From a checkpoint of a small transformer trained on Wikipedia: rotary positions.
Each number is 500 + 40 x the weight over its row's rms, rounded and kept within 0 to 999. Layers, rows and columns count from 0. Numbers have three digits each. The size before them is the row's rms in percent of the matrix's.

# layer 13 MLP down (transposed), 704x256, rms 0.0288, rows 642-678, columns 0-127
098:458529485485524469522474435582489466532558540506507556516514514499528467527527475584497377514478454563507448414486536469435474549592528494480503485459467543438531507482464498599508506455562484476488505490501530549474529561506506524468505557512492535508502536515514525546463477482486475552435600538529499476495484418483529607472526513422503444552539484504456452482538472527555568492486
100:535472563503460465563484496447519480503556468478453469535445538474546559535546435481460566520554481511583498477413507517467512573514508507528518521537440461478437482493485423480423475521524506538469511475497517436500524465518516516480430550521512467531516480465442495542400512507455594576567556456436499508514486422510556506501521529492505554549496466452450464555490521491556417447482
094:537470531501480532455434525533557465483510485516526468525491475543540474496518517486421450573540483535546493550467511560519514456600528469489497484527477506454478504498521491512503528476506564491557470495495590512575547541473482534495538462425438551500546493581526453556478528541502452469432501536530510481497434485486495447570514512592562554542495466533503514512499470552525539465553
101:441604507503525478526520436508519450452558471464384502476478484506493417626436534551442455538543428556456444519455491571490553512462551516497490578520469522493540464462475517525470520514520423474467542495520453466549508495479476504488481460446475508466472520505527448424479476514430545544442424533499550452509507577444513510426538472523467493492485500542488493512494419506490500500520
105:477495478495507544513549558494477580498472489540549530548485456494474566472459465481515542523562484487565520501520391465489442502498524506534510577493416550438496488536492423391549499546457546573466388500491512507472540516553456551557466570453509499515420512423463531463468507495493496433524501465413555630449498504492427472476543538517488519487488515501476434498547464487519494489552
103:418507546582565496542536548447506539480458519456463581447479497451507475450527502509541521502494511474429476456479498488518530541492491454529512524492540510531490419505522413438507564508484472500522505469505418495442498588544422517524534490474454570527528572562459502568502523464520488527516480526538433513533497472507451517505528552534448456452480514493516527492523435490456482496601
099:507490603436495496531493498592518494494591518488497462532500573511546537516505581470527518533513505555493435546465519531493487546494442539475446454457577551462535554447501455607533476528531519490500471474502540490468505552526541551467511521576478504547510518435463538492456468525512471474438503533518575476496502533449511499472549553413539533429460500460470490531531507452422472488415
099:492491524485496457479567406485513504432463507475441501456596480464506455455461472564402487538514549514523497501475469515443454517526497451422488540481445440512435531501432559441485489431507526536560578501549502474525527498557399483430518555478405554467494481496516471490537527523524486518504575524517555433444520489452466540479458534541512550465487515472421503511491634488524536444485
096:477480530381483524533522499512380530493512503487509456546521525518470445536498520559555511559500513488479475485564536452501506561490493518462522478546507494515501531526458508531501564529417434505452483487442478502419541531421447501521594583567559504548477540455490491451525484492513467484500435482545525470457508493527405541522489522553502458518467501513520532485526379469592581506499
097:533543498488515456576477493492400506500522520508557496469474481538450492540524486456495470471516512483470537478486515527542406520523494553354511500451495497484461494541496506540465560457546560479514492552419598512417366536500499497473489505450539508482578537632505479449464497494483511480459545515477507490553538505512510518581505532566483554506492489503497516489550418504496502503545
103:564406594503546503418510493449542485464471500524515464488533512532452486527530475463464480543510532429504476475530585515430434485523522501437511483580550468457522470513539532533556538535516450396527484447507562508511475499513460511507536509504473520481485422506565505425489505418542477424542531537420444554505542495512501512512521473407461498484510522519507478512456522547479515460465
106:521460484523453534527397453492488463496516468516537505550519560496495575470527573485587548502428507459554505487453532487520509506538519529511483538511557478491518512479491463511464474508469508505492544550519517501471527517517498458467493475427513496517510460452545495477474516492505449585528557456531453535591448502493517482649456519501559456449478428503531460527555544462391482446479
103:546531598423514528416541468515441530482430535511586512536480518560435475523489607472518468459596480463470524481485516472449501468501568537483490441443547501528497471545509481481465494505447487451427430575500548484560497500487501498478502438464479436592514538491424490514536499500558520493529439521517564521469578545512472519546506476474478533490477511523438475494471467493506508502512
096:462462604517575460454499433433538410501558508503507527480500567485509514538467421489515472530507596492490531513479414509543517560523547442499489549504537459531579461491540477456479518499463469451417425533532464479486481498459534579537570480508452491433452522543471543582487533496515446513558589504493475471565547487519476485371521600537456540576458485493484511590500473484548530472497
100:493560506500568557545505497556506471476539527512516533483515492480468484563451488524422535477534514451503522488537490507549533497481579421567521451476502454517526493524425466539504442531558562473573502590536500478567508486515474461551541462496430481449551491524439510425446455552479494479504538586504484478510594524477464452560516496474507466503533476551497479530500526460508507502520
101:487488505442484550537508399506438557498470533534532534513485493472592499552479518451542495481509488494491521442486544467456499425502485549475499495500440497429487461497458500497556518491455494474530467535504432549543496471469477560562572377545595518620467491476517511484506567556524472491465533482497527535551502544448595466521492491498530482551490537476436413472539467525542428497487
103:473471539583506526468554439431516524442535551514522493473515500487582489487563407500519504485456482488497475509451419536498514506543547483509506435473538519468462486545504517539521468444527576523473437458444516434504493480474515501505565489509521553569495600435483465498467536505466498507481510566477443493492459401542510452497504542460489496604498488561511484520518515487515523482495
096:506547512464568440507548451567503538571573520503476474490478468465543516464472458524531418463496494487523505504528510493429561473496493533487489463474522475464520440492547457478536581525524493540571492476492460524529524529476558589578474505423464512564506443499484606528436576455465493428480451473494471493508514489607504504433511501414510507523478454528495488439508486540497476524505
101:506558471489467476499494473561489422494473462505506475482579495586436547472517508512463404497516533491506549446527473513422519547471498510498424547494470495426438477536501480528500474475554471472521487516420502598405503496477510458446469467510482444403491454572470566499508427522454500487491545537483520415454543550523488464454488572536492513514487534546528509531489486432509529468544
098:521472428431474440505520534459514529462508495489477526464467478470486504501521472544531537493498565482523499419552539542509516522493418479590513552474452495512481438400542570487526415515480503522449464491619482485521484484510519428528488503551528459517563559508537496448503492502444548453450433557445447530465461529484559478450531573498487483424416494503546422518473542466467482496513
102:519516557474523502471541551460552499518511553563514561435492505474452471448457491531456529501535534491491478462428568533541513493503526460528416516548532477612474499488504526493466522492545587473485528539492509492414535513518527460506563491512514517497534490579532497510568504563470464578535584473474475538486528538520496471420486532436473578460445538462487440462441507524460457479478
102:482527459529515479426524559488443490468489485500544494468543513588474523509520579525476571538530492496485526459546535421471469573534485547446519446468492515473520518466543522459432515431525568592515480418444546506505482492519560515481478511468512524477499504456479495526541488490563502469507525397484468468488432595472433511575511453518535566475550517518579537476526466532481509541490
100:422514488561520571500490455525521435497515546548511468479538548565491545466541505503516569456483511496431491519502486527542450558489590386505529457515533479481444561554441521458513503529547517523485512543527476515480490563503523527524459523475583551506495518505538519478535484529521519428472501435528544482537500493477538450494560549484386445542442446556534498494546470559470568541432
101:520531468486601467468527518576479539553534544440511481471486467512530500573548521575471559477507527488548499434476463415543504518566454477477601493548533496456477468493431531426481572463514576507478478519511440405496438518510499522501450519483531581445537504478462473443524502522479509553509522506524511480527517514561526409479517501500494412500498462486515516489528513534467506535587
103:504483464474514481415551506383529535452514456536459442520466456527499520446432567567458511534547508418434533508516447407503607503491464512524479492417498497531503433447476545482494481518542465525546460524472487479611480500487524477521487516480460499507497525574440499449520506503503493439540494471540552504537484496460519502582540495474498407478483531491480448456483498532451500464523
102:534523504577470510516489495427537500466505530510505503521545472524485462478568445482491421527520520573597548477393604467493531488546501498512464516446531547508475487469498514449513508504555461443555509533467381484531476570476524498505457570461502499489550481485548475523428568461515451465433480430518473584494433483496525434411613452503533513475465489454496537547506481498457547484494
093:490571452562497459505534532547523466494445470515498510491501508569518454485500457472530402503505554600533519518490436575411489510441509515571492489499510539573505510530543462523488477524517521511516524483476409444419560496474498393442453568466483511542430488489566484559556455502539512482533553482480507510451490420515456480446470532461475476540402452480503492477472500500476524519551
104:469530440476505561448463445537529500519534437564525539479530524460557433473547529548373586497484512474469442463524478499576543442445573414452478517520551459536474487487513537499469577505502508498473451547521509572542568465441470506490438484530557482518438487534496484502539487500414522553467470511540521485519411494470509542490499508553509446503484557474489557525522511538476519522417
102:513533500481476568539525545523482492506489565536546445456491498547479469479544532556458473520565473555421463552534540535474486606544458548535581449509407502454525474560532576518490498389538557517528496499522573556541479456485525553518520474521518496461507462506420487603577509504524508559514521518506501499492489490487512475556464458460533453501490480507443545518516573597484446511525
101:557629443525554474551500448474508609528485573511567466515489493467464442512482468486475406515509512512515507464542519528524488522534472461432489494458481447482473542537580520526483463510491477481526502451500484514441477472511504435616434504444562523505546533483474464508508518449510420492431491470474591498486484441524534520457456469490530493483534507569469519525585499429509454585470
097:447509488430481535482452425513515518497530541534441498520536431511481561478485498524474588483501487471460516487483492490531484456463412535550534429492519516492505495448517582562551455473539499495504470516583545458506478451511475452475560459446468516497506510546483555450396505490552452496569618500512533575511461445533488510636518543489462418461506479506435502497545428478453510510540
100:517499533479543532516490480448450563486523529553512553477439572466459502514562450516409507470527533560478557423445518451504550528518533502532470520578474442467461498496457531476466524461473505454497539465513527512541481508381470433539513536496443508494480552441539526576567445488503519457550474506521441473512437507463482547483460440514493498513502525544526482513424449451443411421496
096:533554434520508462512480489534472455501513464510482488498530519501522501496450506426509650529439454516495526406505452473524485574484528506496503496540501402513478565490493516545504511542553408466445504475475433480490523511527503406599435500469516611425523577446509472477509488458488487502448478554513509452462507479525513556556501524432476515564561514530499529494483451470458498454461
102:480539481536464511485487486441441417542529438505562565463485499447586496486520500556480443532500552460513529508486561438512570525509465549484513477460523475481507444465570455549438530529522458562468493497478446466556478403482541480475572478481499420494515500503475530501481491516543450513515508478513559525413424508460528490466556507421525570504558462489497491484528544490555522414557
102:542483484465514559487461513537554416455507480495486511461474511402552586539512409480470482546576527518467412507461500526401476429408532518471550513489445468463471479466424539542453536529527559452464552546530517482523502445482494500486501484521466544561457465477515452467433495500499422488555532512480463472491480502428490548465492546449479548574521500498479525522479432485512540522493
099:466429491422533545529407518517470547498494541480488550473511465622464528527480492527533480511452564516426500513514497506470469441511477547524486482600442441504499505507499513580509519499484521461506506445447469502504494517418521508461483532457422524562514467531524465532565559533489531565439421457521438499517454473491521523357499574490529508503568533506556427506508546531515491353492
101:523462437494517460523512487485524518476406566436490563544548491533488549481482420507519431556477493470553534477491526537563488532550502515522502562526539437522472554456584544497492521524493446513531460470522552532477514515501499451518474471551407485507560603517474463489528509517515523542520541485551561522465478527491507503517499468412388506477445538543467483527551483516486477490477
# layer 13 MLP gate, 704x256, rms 0.0772, rows 643-678, columns 0-127
097:522456502463558440473553423532471565544445439524569466498482456518477523514548462443507413435554468564491475484483546467452450486562503459546465524525544483518550508529517510538503519497467539469583500501474543526522501517601514576500479495492472504465521582585500508546471531550480443548445501408542478566460514530510532586519560508519588519426511461541518532538493533463416465507553
095:540482593510516471474486475537457448484519570540515507565559527456454523567479476524472540494503456538527450447575513522455450471499451542564481491524434456468467558546542416504491452517563481478544473567541495481536495482540520518517468519468498541503457498480519495567499444475539467522508546490465519421537473564467449476485559521546532522576436501483591470506528484510550458494531
103:531474467549506532483497559506495533538541498431545507493522458500459446509522535474498577453462518533518508482543499475457498510512410396513512396510521437549479594467484530434558484478480527588562528464453509420505513449443469519482447482480475524516436503489513535482536497488532539485584388534495515509483512573485468435462474474490508585534481483507529511473495467486504434504497
105:487475485481486456532563505495486545542499461464517576465420427465493549549527452514501464483491487500482464455541511550493509484519522471542526442474497473509507549517506458447507538534490570491487495541468507550462548466461477538542560499491452503430534540556407498502531513522448466479505555500486430483549447540480609441497507522510419490465501515493516518519516460564476613501566
103:495553507481500498436446442536514489529444495536413456493453522559518460526453482490389505575504546538551475526526535561499451585451506511450539548471505453545546506551480382459513483508556508536512448491501466504472476462469486488482481459543480514499453517478503460526558544525499510508418464507543542509595537501539550591521473447481531494504444473573435518533544483513495487452441
098:486513493431520523476522535495420493451497446492525538516470556515525445428485446417468569545469479458570508501498479537513542525498528498545460590526464560471525436515543495541542561514530530430573473532459466521474505547464505502510532413503478507496556493521465476518518567525522446475501502502394482529502446536542501516599465506544551531526465483473476579447432467494521482570525
096:518505506445501577542477529454497449451461499486469404479439463597490536459508499481521456521502544434482552504537469509553446504480547496504465517510536547505493547522461445435522556570509542558509487577503570489471531485599474450497497520493510477552486548488493500461544451537493506575476573575476507497478468504490516452417492524525505625495602501456507455504513528551525499468583
097:555524517504427474548540481463506546526518502480535450459529515543476510569504582572441464457487421469512520508516532482525465498478529465545467496520572461484446509576553534503537508512487470516464455462483487473515558527536463481505494542488551494600440570461498487557429515487530349556466508489427584495610521526496523492472563519427515495535507470536414527484515499518512460459498
099:515524460552468509497545487471446575466450485439533477480542536576492478501470526440543502413575496487530436539544480508477528520520543470452591488521551561504503500436554430464452464524528350478504571470462476500509489509580578460533455480461463510583522482516491464495501499476502474486463474492430509501458500505422490500471494563537499468516440446445523524524497457507527492533451
101:433536534503523567493547520441460480444549501517501478398537499518532526496480517477459538476486480584478506543436494512498508437469470495474458521558511460504498526493540554550516538506517493445494506457535504462437561472493480500512494502457493434474518501508544515441508496536491483522553501520495491439493459610481588488520530515451476487470445451547509561501459499503529533565485
100:567424467543489432422519529485515590464400484498473470472513462461442509490457445490489518485526523536401487538550511539517512513445440493521493501490484460453599496462435464368456543533475479493504467579493567519501568490581465508511450485555480515543526478586563587498530507493551514509495490442572493494544511465530541509478527409527523508489553550569540526510548517529485462504495
101:518538531501530527536461369474421511451437506478493580560452508531436552433504501487427490391500513467489520550477470612500574519537511531499431485502442475558484439480509482462514482556542602443508496533510536530479546573497548492511570487548517496512479489553476475550432447561542469501498509501561490523551489435539497519465525501488538545518460513522472421515562537441456489475481
097:557489503465529466499508451529501520470447480434503490519482473473505473462544498562511469476488418545510449433524430511505523474525599492485434564530486550529489384510429508435476467458511503499495456540524500504455552436497456511491512434459484466481489496467499512491470536464452457488466507485438570520522613488554493529432517487464475525529517456532477558548421469543451547466534
104:518444441430471461495474504527501476504508459514509493551499512486506477507464475438517432582546565396499549545531506500546480478519487510586554526564641506527488482512519476481462516503481549511429548491537418504460433511552503545528592456552472379457450524475487452457511496570546523518501556434557473560621510431494519551519498526486554575471447508528450491465483488480476551531445
094:476421548485445529418521540522467543529448512526487592498468511429394445424519534519447510496488514491506398507517530545578501576533511494476569441470547483501454459512483474466549494586501497561431534503499484439558489522512576479468503558450526504462569545501570538507562427495516507462481544539504545584557508512506448511498521559449474526492496539455536504548519484541490532478442
099:464509491572558503491486459564555490526524505564501494502548514471513449465491492453454509562496402454528496499548467522479563529489507580477456521546528457515449497506504441480511505534596495511450564499536544455532475493403451439473483480491543450475530482554518549462494531506517510539503484524497553545476506535533481413569574497473513500514520536536518561456536421523475493515436
099:514484483574514472485572470444523492494478463487421454488481524476451524463543491461480577501454478420446543465454493492507584478541545509489434542508462510466546544480573466464548447445486470525448512497546516435489568518559535504522530497514454451399465463471586474485566433486508536461495600541541498563564532474469556480528426475410488482486465526537478457542569544482480556533501
099:491530569427484570521508471572502579521449468530444451533491531537527468435475596484551460453516470514498549514507522521508448474543551462510577558537507443518548513511472504525458570583447463515528495503523527429493508469533489495530473469466528538506532472461466479547464545496472447507446421527482539543512460492549536473465507517459481487493476506519487498487479517563468452479455
100:437554490549430475509503520484504441521506469539472524572482541458475501482503510491497545491494456509530492475535449512466497485516537558431394494431465470527451600531408448474495492481461509458621509508469525481484514533509540522463529478430450515547513460559468468551500514499511506563440510493584458537500553494515460479427553504471480480460549531494502507484512506533460488463435
099:501530507504474543462539480417489528489459488544500497545457467544542492464546494510506390512447484503465543498527466479547546514508547490460480400553491532549457600490476474509475504444540504509548492469560498479500451540558440473529565514462525514574503494560444527532506566563444537541462489489579467525554559504480476483524508482480537523521509498521539568441459466443531500520500
105:564526470556445587480514556527493476558556520472480505489542496472474524496528488487504431458450473491588488521480569531501535484534523502440470507484474440470459490545505492505522483517495473507501469522471552530605566512454494407457511468452502458420528525569570553569547475447461534548466537484473517510465480504404477539526461544512503541484476431488488462493523498486500456505505
100:497480486444479503428520488513518489487487406461540491510503526487476483537589527471498562527502506506560563485446516429480451516562427502545527512485468516518530596497534526507498578481533534519486484440504529502510518523504461441482541447529508554546511483483481432579446465511487471483555443483389490452434561561412525501444564430496488514520524458574491440534535412490523521469509
101:514524417491587495447503546490510502481394438526415474522382569426463395533392502491531428485519461454542441508543493482498541527506511509553446559574554480479587459487452452509559492473447453429502509475479470496478535501512476500528441480452448526483468504442544526566532503520506551491493523449529483462537431487469486468431482447484574472542543463487508469480505523512469483465532
103:548497438478459524543493580562553532505514467507491553540552473504516485532537468460517454475531429395498503453501522454428499495425573460509512444601550533465440387533498510470471488501504532540458503575500462526493493501532524426559537507526520506496479529485441417523547517486495479505483525575492490450467531486475567557502498527483505514572483467543482548522536474511487523540469
103:519479483536589546507449526559528497510472479490458470409482535535582536506381397533437554504495470473508520478592443462530492559546535489509499586592514420508532459494473559560498469510415472494490490466554528421459503472512457475523524495521477582453533477470542542497529527551492474448457452489528513538522502499499526597453496520449478509480458525579555509464421507568498498468487
094:472595521510456502456519539468463507440490380521539471452463502523501512482441441536496614478567496469425473551468562500426457499433486461557496504492556526490437518476484468495427523491539444547584511486443514496491514591476562512463459463516497466563548537474444478501514504498524509452483545485452614484527522498483498496548426512591491555507565489442530464491475452469452493525425
103:485485537574476456474528500564500531424439459495480478522552509528513479420519486498511518535498481453482484466484492514510502416552493461498511568597495473470507471467482515498480474486465541507512476448448421439484483537440513454407583458474448573486445500528506529577469523455491516477507524493527531445416537505491477509537465467523583565514458497514551552449548532530509412504469
101:566479468529520542464421535445455483522466556523478496573449603513533443437516480444504472554513604489507514521481449481427481518562556599515570508533405479502508437546489523488532528422511474440512464538484533483489508495444573475575476521557598484441504405500505514513400478538440524507467453497508525497405466496489472490529471465531515480459531436455483534488523556479465537442496
102:505480503507514572566482509520471472513490502546525482446501535516521499497464542587518499541495501448537499502498455498470565467520517486481442492515464525464562492500516485564456545502445533491449517499480397442531569463483405572467474468536434505529496441526520589568498435553473455502426452491468476489500509501434474455489530419485533499534535462509456467523526578473462477445520
100:471536419490532545531512442487490557447573526479466509558429495543565493551512530432544483604473532506448504534562430493360507508560483448482473460555529490517524459520555501540540498483511447479522482491500441493484467488489470470526490495548521504504515516542482488529479588552466468561585425527565528485522460567451469453582486549501471488549485494495535502423498442540540427459501
104:620515445519528469487526482531518527484516497578464505570507474560530517519486532512484540453536482517525470527534570556539490460538542458576467485516533523449490439464508482513522517551475435489535532508546483533476485432454469490535528452412471507546536478546532524454495516486462468580539556522507467464533594455407472513452504592531529489479472573480468503524521521480474474520431
101:554503532524534477450525502488548491528488512534509529496521555513520507430533481530520504533458534521503459495471459416484571518446492565511551513499453362535506470502462426449417557461548416496531473512491437488482468464556565476545492448465497543389505529510475502514578517533486439471487537525513516465512523611505504512516464452478487474556488523513515464485522453475417488517506
100:505449454492473513536521528501530511514554537507477491526435511506456452474517387488498382492496516521551510458479518547521512503470564521480498469564534463462520487541437486535549515592494539477481440488519467494478532461537518550525560510495399576553466493514413516467482481476476520472543511579520452523525622561470524494538508506579515512433559476450485480447428466446489457512511
101:538549522581498497528564541478434543496508444531487460488479520425454482501513543434511542540495487491439478463449558495472505538483582465514587476482457525489480488500510486453523512446452454544516475492540554552428512472481558468501490526479468468552472508471531482492544525535472455527510592504517493516587505537530484471428460560441429495561577522478457561539506501543494581543464
104:488559508481493522470511546562496462487499502542532555532480535521538466524484527550471532495494523516552510487580494561466557513505461527508590465542470568470418534551517485457504472484449502586515431586456505514474484629532574502529543484448523524454395499561480520485482489460484577501532553476514478488505447459472495512523538492445536574419462533468490437526477437472451462522523
100:401457524541466500484510555455546508473546531532517465476442521419511528571578432490540486523490446495473519492535475457448543474514604482508527476456553515473551546559516477534499532565481486539483561554478507533427469528548503487578492541454453487455476515550452525549504469515511529490563505519427557491481517515603502439537497543489500465497503504547509485525559439524511497475483
# layer 13 MLP up, 704x256, rms 0.083, rows 643-678, columns 0-127
099:517435533441518506558527466541487524383477560478446534540454526551481522509499538567480451586432515557499495598523468501507483457530473516507557534492444540492501481498456466461542473572518563558469481474426498412508535443524502488456495447504503489487504583533551444477540475432423439492491472523470489550483530514501519452546419500478423531450506472536525511499518550570452452551457
092:462612459547556460608526482454471497480493521469519486435535534512480559518542510471529394510482475561473505382449511475488456565472540520549533509508487480514494526479486468562602516544521439478469554555468494504511434517505490519562522493550430498420568462479519493506425513550473508535501468450465476544505529472571523466498456535492514449418503482500568549457557464466496467482464
101:468515512492471505488479482491505467514526395413484501453467514478499482513496485532543582464470437560435483455460553515501488463479479471471558561530524520445469511509551476536483557506510455510472511498557442519512512488485559541533566441561473453497504518503493481441467503504478449472597453438490551542488464504549465489415569469515479488479547459438455456505503530486499454481464
103:557548536498464462498496438521520510469490518438510633513530458498535545549518482509480436488615511483491531553496543439513537546454519433467481494477432481445444551440471459524554470502528456459471466494469492459458509468477495536505564509508551515489451547518477542460461495526469490499495463520508513568526462490423526460476521552507478493467499531404513477491488429500522434543478
100:504410508531575453502562446506546457510475532444450489477492458566452472464556520543426457488459525549463462509450545555535491529549465497432477473495404522519484474472564546495482523475494534489512504465515533525553502522506528458495554508467468420481509573473484455518486397574501517465526424451520476472485473521522574544508487497483506518523527543563485505526553455510515498537554
101:460465532527480401493504523484553488550498517521490504515536553448412461486400516572520504474529513458489463455512467480549414495518488489527478546508515497490531421478537497507528449495460492490518436535483525553478495541488428509480532489500469509524540468538483532556494552428543511526538483488512496550506492455458503490515516456495522495530493530527493487502493522544497471600470
095:566423496512530427552461507434452602458528412494505477475508503473479549497470516476527507568504501537455515538488572468484509524452521441545479551527495497441505527496528520537470469448421475521513560523518443518455525545480482582499435410454500512418531476522550431528499510410504483495527489508510546502590530555512525560433502555528457489461516564397527469488530497512537507513468
093:542548490505475482596474441535529503527472482513531504467509494470522508545511454417462426432497474464507477520433520465445478499499543511516503465473457536496521487593515563483479538515506547506502376508469581484474458526486470429521481477534554533484527498477560481464453455489548531544474474421496516439509562536507544507528581500517497525496486460504506466460548557500501430497538
097:455428559417515502462522499495461412501536482503480521516454504462443462420500491504564457472517470513502469512524495458461535479451446441535489464487486565424447470523471523515508482486547497524483531421525523443576515479500515500469517519506455477393467562473530518448441516530494517475512503582568479606469405519454501511452542549480466543509468506541549461500497440495479437420500
103:558443517559506508487482453498510500485510445411531507496486515532488487501541535453502565543573444474559477515478503516511500472448562440502465484389546452536552486528382465489455505488521450553537516491518501546476546485497540514559465470499536494545400456448541428425473473578557553556457494507407576517430515416535538429542517534445468482549519547501499451468507436521487446498498
108:493569514506510538487414521567491531473472454489491494571492495549450527533555521453550393452523471454559592526475509391455514432548476493514467524547475415498489507499533458526495480475479544586496614429468554425520492455429587521456485524484524487511543471503465475535485533506509437579449511470552483515500493531534519471482474512513557467425462497472513465490478510471525411528553
104:458479493491507487510481489463513565486525463533510455533492540522548508579616466449469498494531514449493452567523505556429449560514558567453430526481404472407526479459533467542546424532519493516472598435516463592536499516481470491510502539482457493489515464469464557507478510494465577556495553491489485402425489553461526540444503539477531566482520428510467511550469484521548521516444
095:423492475489462488529483538505514471574515544507525518469456519378497489472510578483432502470484475536526564451457582497513512397510472527420527487500526457538475483442570480502468586491476530497509518426533508540538482516494500476472462541430525506455480498551394527479551531530519468475484448487468473509525517527520476497488503489525491511578540475528539462450503498464519470434449
101:547459458496458557584500499499532510544449535476526451513555485532476552498436476451601511522479470442447499526562620500482490484499505507533484510478561483541469487393458493464541464535512452451542504460498477480511486562536538510454446540473513476496491540432536588526477536458506525484568504490484521527486455453485557506492483469430511565458463483403394488544533490571439600509490
094:488538436509574574488435480544506538488502512468493524450545484548500537549486474571419522452544522563480575453519415573427536568460490492480540443514523517556501496478531426516468495446533507546516526537463540465515523493465590543472468528501504498488529522509482522569532434418517481559555527484453460582528438459481437496475491445463550534428525431474464528475493461511488442474461
096:540581542479506499529494451581433518490501427492541480561538441534482508527470483520407463506505539479557499435544470472485486486525495493555447462519533505476567466549502480531513522594477565575523508469563538491549514475493504461449527502495569499475509506509505522551533503465442512419495533489466498515497479511460530417466469455473473515509490527483506443540485449533547454565507
094:489546475537521484451488482449500432519494482513481505545512534535450478536492509381489477551445508533493504493553464504528566518505537492376536509531486478515520516445492533522467523475549546490491520513466545533472477559545474413462524487490476453507479557525507526469485507446464485542467465450497595512518471515479494512438503526457572444492465539554514564480520425542513465511424
099:511511547572467499510445501466526500550441507529483446501455439536497455555582545490548525481581577455507558495490485559508467496488575496450578541503472507597491511521443493492490534520504496592517571488469528501465463556447454495458581515515497511493498501455452435532566494449455450452487474483543471549453553440523501532465446410533473471463546504460495451542421508481490531502473
098:471479513429571566472553535441546525539464485448446469509514499528461512402465465538520518461489521543521478506511518473499461526483541506586491458478566489564557488476535497482493537507461441551507421523543549527564483515507556400483455563539508486562518513487450522508511550424494552537486485493454499488511495458528452521473399552585533503497513459587551503570484500474511505564546
104:496468470543451474498503530561492482518478411544505497550505527424516525503514516531500518417486505419514446493483452460527537485436461529520471580469458490541541501567455478565544539540502483589506485504531460452514464478501526546465485464461555442447515448639466449479529497430479490467535580536542548583500483442529413492495494448475505544490524503412496543443492518494485483526567
101:473493387472486539551496560524532436503531461509539496496472484504508530475450576520516509484483498527426514499530490488563498530476521480529570528484521508495469484463502561536512499571520447509521549494549442532529503541518503538491531448501512484520483506510574527535484546462474488460489512443573481471561366548485466438475478553539532574520447489440493524480474509450546439492512
100:437487470496507452495475440559584462450471484498526511483506546478493504580414521516572581483446439466542553490483491516447490466477468505535536559500454452473495412535519548485536521515562504557432448508531497488478470458435499544419512444504494495584510532502519501539476465483458459465538539461511484501524542420467478497545486544466536487448443457479469458479480459487468491431445
101:435483488490569437463500575446487481512464472531522514504467537534501481513470513469528582558523485534545568539459429485475488512455509493514590566440495481460557573498527416440485529534531500475466597457581542533475528570479546443526555542517490513466524542496502491464499481513522550505495535515579444512434510488548580462503462439438490438448562487495488474481477512483490549448494
103:535517472474530558514514404550478495558548484605445560519490523536616459513510522513523513487442407476463539496565470452504489481477431479520545475555499501462442459474492556439530493553523550527477512529530467444481546525473495517533528525461574482551403492570515533574559572494411534524474456471442480430478461463553464520532517506503497571525505469517475460513563502495507586529465
103:464497499505458496525450518540565563433476506528493440487535421449587512500539501494483518432492585445494476540456521517525554493508502453536479514490534481496465463542458558527513537504537469518498499483507430466486522497504496511488477411462521501472469485475566553527471477424480425488536522565527531524544466486525513463516506477518488529553561515575538493525550522462460488562479
092:531455517512462451550419440492508492526485462534495521499524506484552531487511550479458527514506473456482535440516553469523507562534496510459572464569476465482383491501480511590541596514480454523465515476549530509494484494475483576551516420569484413408543452458501534493523547521495529486514425485537483546508472536537560475486494461501506525453515520510448529521474450478503579457465
110:509522487509460563442507469491522471511546475542477501426564380550516507526548525566458466428440427499448493503521501451514523465523430501502491542517549491514510495541467466593525416463444511439497569467523535506557582525553589487544496504443523485468561436504460412503507566448503551446476566487469474482495482472473503488564478524522527431532502460486541533515550529474473433517505
104:534548517507468502608537536490509489532483504493492512508438477489558459522477531458437527522481479440523476464497380541498484470481548525576528441490407520487468497487489521436515431526453524483515512469496526412466477493557509561480493479485525471491504506421519522461458473564456484508503555458410484473499483490406450522505501493463533472497417458427524525451467453491525484492415
097:555492510501504531530435472543534511568555504521506453518507471498504537475513534548533500496469539502426464557444563575543516523525504489525502518413502506503550489507553499515530421500425561530395497408547471497417579500451456453537497511519519470501495504486459452570467469542505492484489545452488419549504544557460499477483455481529491444480470507488501441480506480460526532562483
093:451579340489483484491511508537486460467494522543577549425526518469421520480474531453497484522514496572494489541491519494526589468468511528497521539484591486556565428426521441475456447459459484462520449550494451546585515538467429503522418429502477529500470501466500495468463499513449546500473458514436528551484485561512527528588528484496517464555545517500501521514516632478488497461492
099:479507569502518514522414528487458462499476420498520504544525471542510517523419488499487505445433448598494476498583526527435506518525561462478486466530481621491480509486423489565523532519482506481542480540532474460463484528496525577495504531501507458457453536518558534492513526490500459494477470449585478498471566493478496508446494517497578488477488544443506513467415527569510431529473
097:494491507442430511429458460459496483529531441469484459537493482507507472431569507582553526503472526511526453534471507490564496527485505509484552444559496562527507458499476474485535466549466502506561492516484436439492456416435553453487534445490475476498440559544505460529573512492395450458538475522481481538452501561537555501556486546489520517447484536505490455458542432553476484488488
102:417515460531550482525498447492487596555537503515519498549518486439537549573559437482520491530571491519541431463518488485509563482471452508517546422570570517491549507511430461498539428573491517533505431532487462519500508507557525452535500441449570525398512529522518474528498498468481479570464463491454516510521526474511529549525551536534539487477543534487519479546545478512529520511546
098:529426496487531527511534509497470511517526478533482527459461436519520516489509531488624504549525469484462560486447517489568510514527499382532483471566531514487480567482469491546556555445462486502478454504539511537464500530576537562510514545564476470522482547412528489515496494474463481462544462418515535463569536515479572461491448535528434576490536505573532494447519387568387533480432
102:547540407572527507484478541434490537530545539560498435467560543441454528467546512523509487467543471504501499519487496441544451545549495438487539476547516488511443478505465568533500527493550513472443370473448512535580474480510499512465538565558530464534581517532444463559474529532555490483556588571550470584455511531515470542547484471488532453526511525480494542503489498519560534449501
101:572562555463436521514482572559504474516503502540517362542480481500513482462535502449505486490530440462469458533536509478469445465455517508423485506510466448535508486513508461468552507464398532541497450352507539502507399508547505538539452527507539474426533469529500551479440463461428546575479443504546482452523460517495538527481409505559592506499571528517516505516499499491508526479491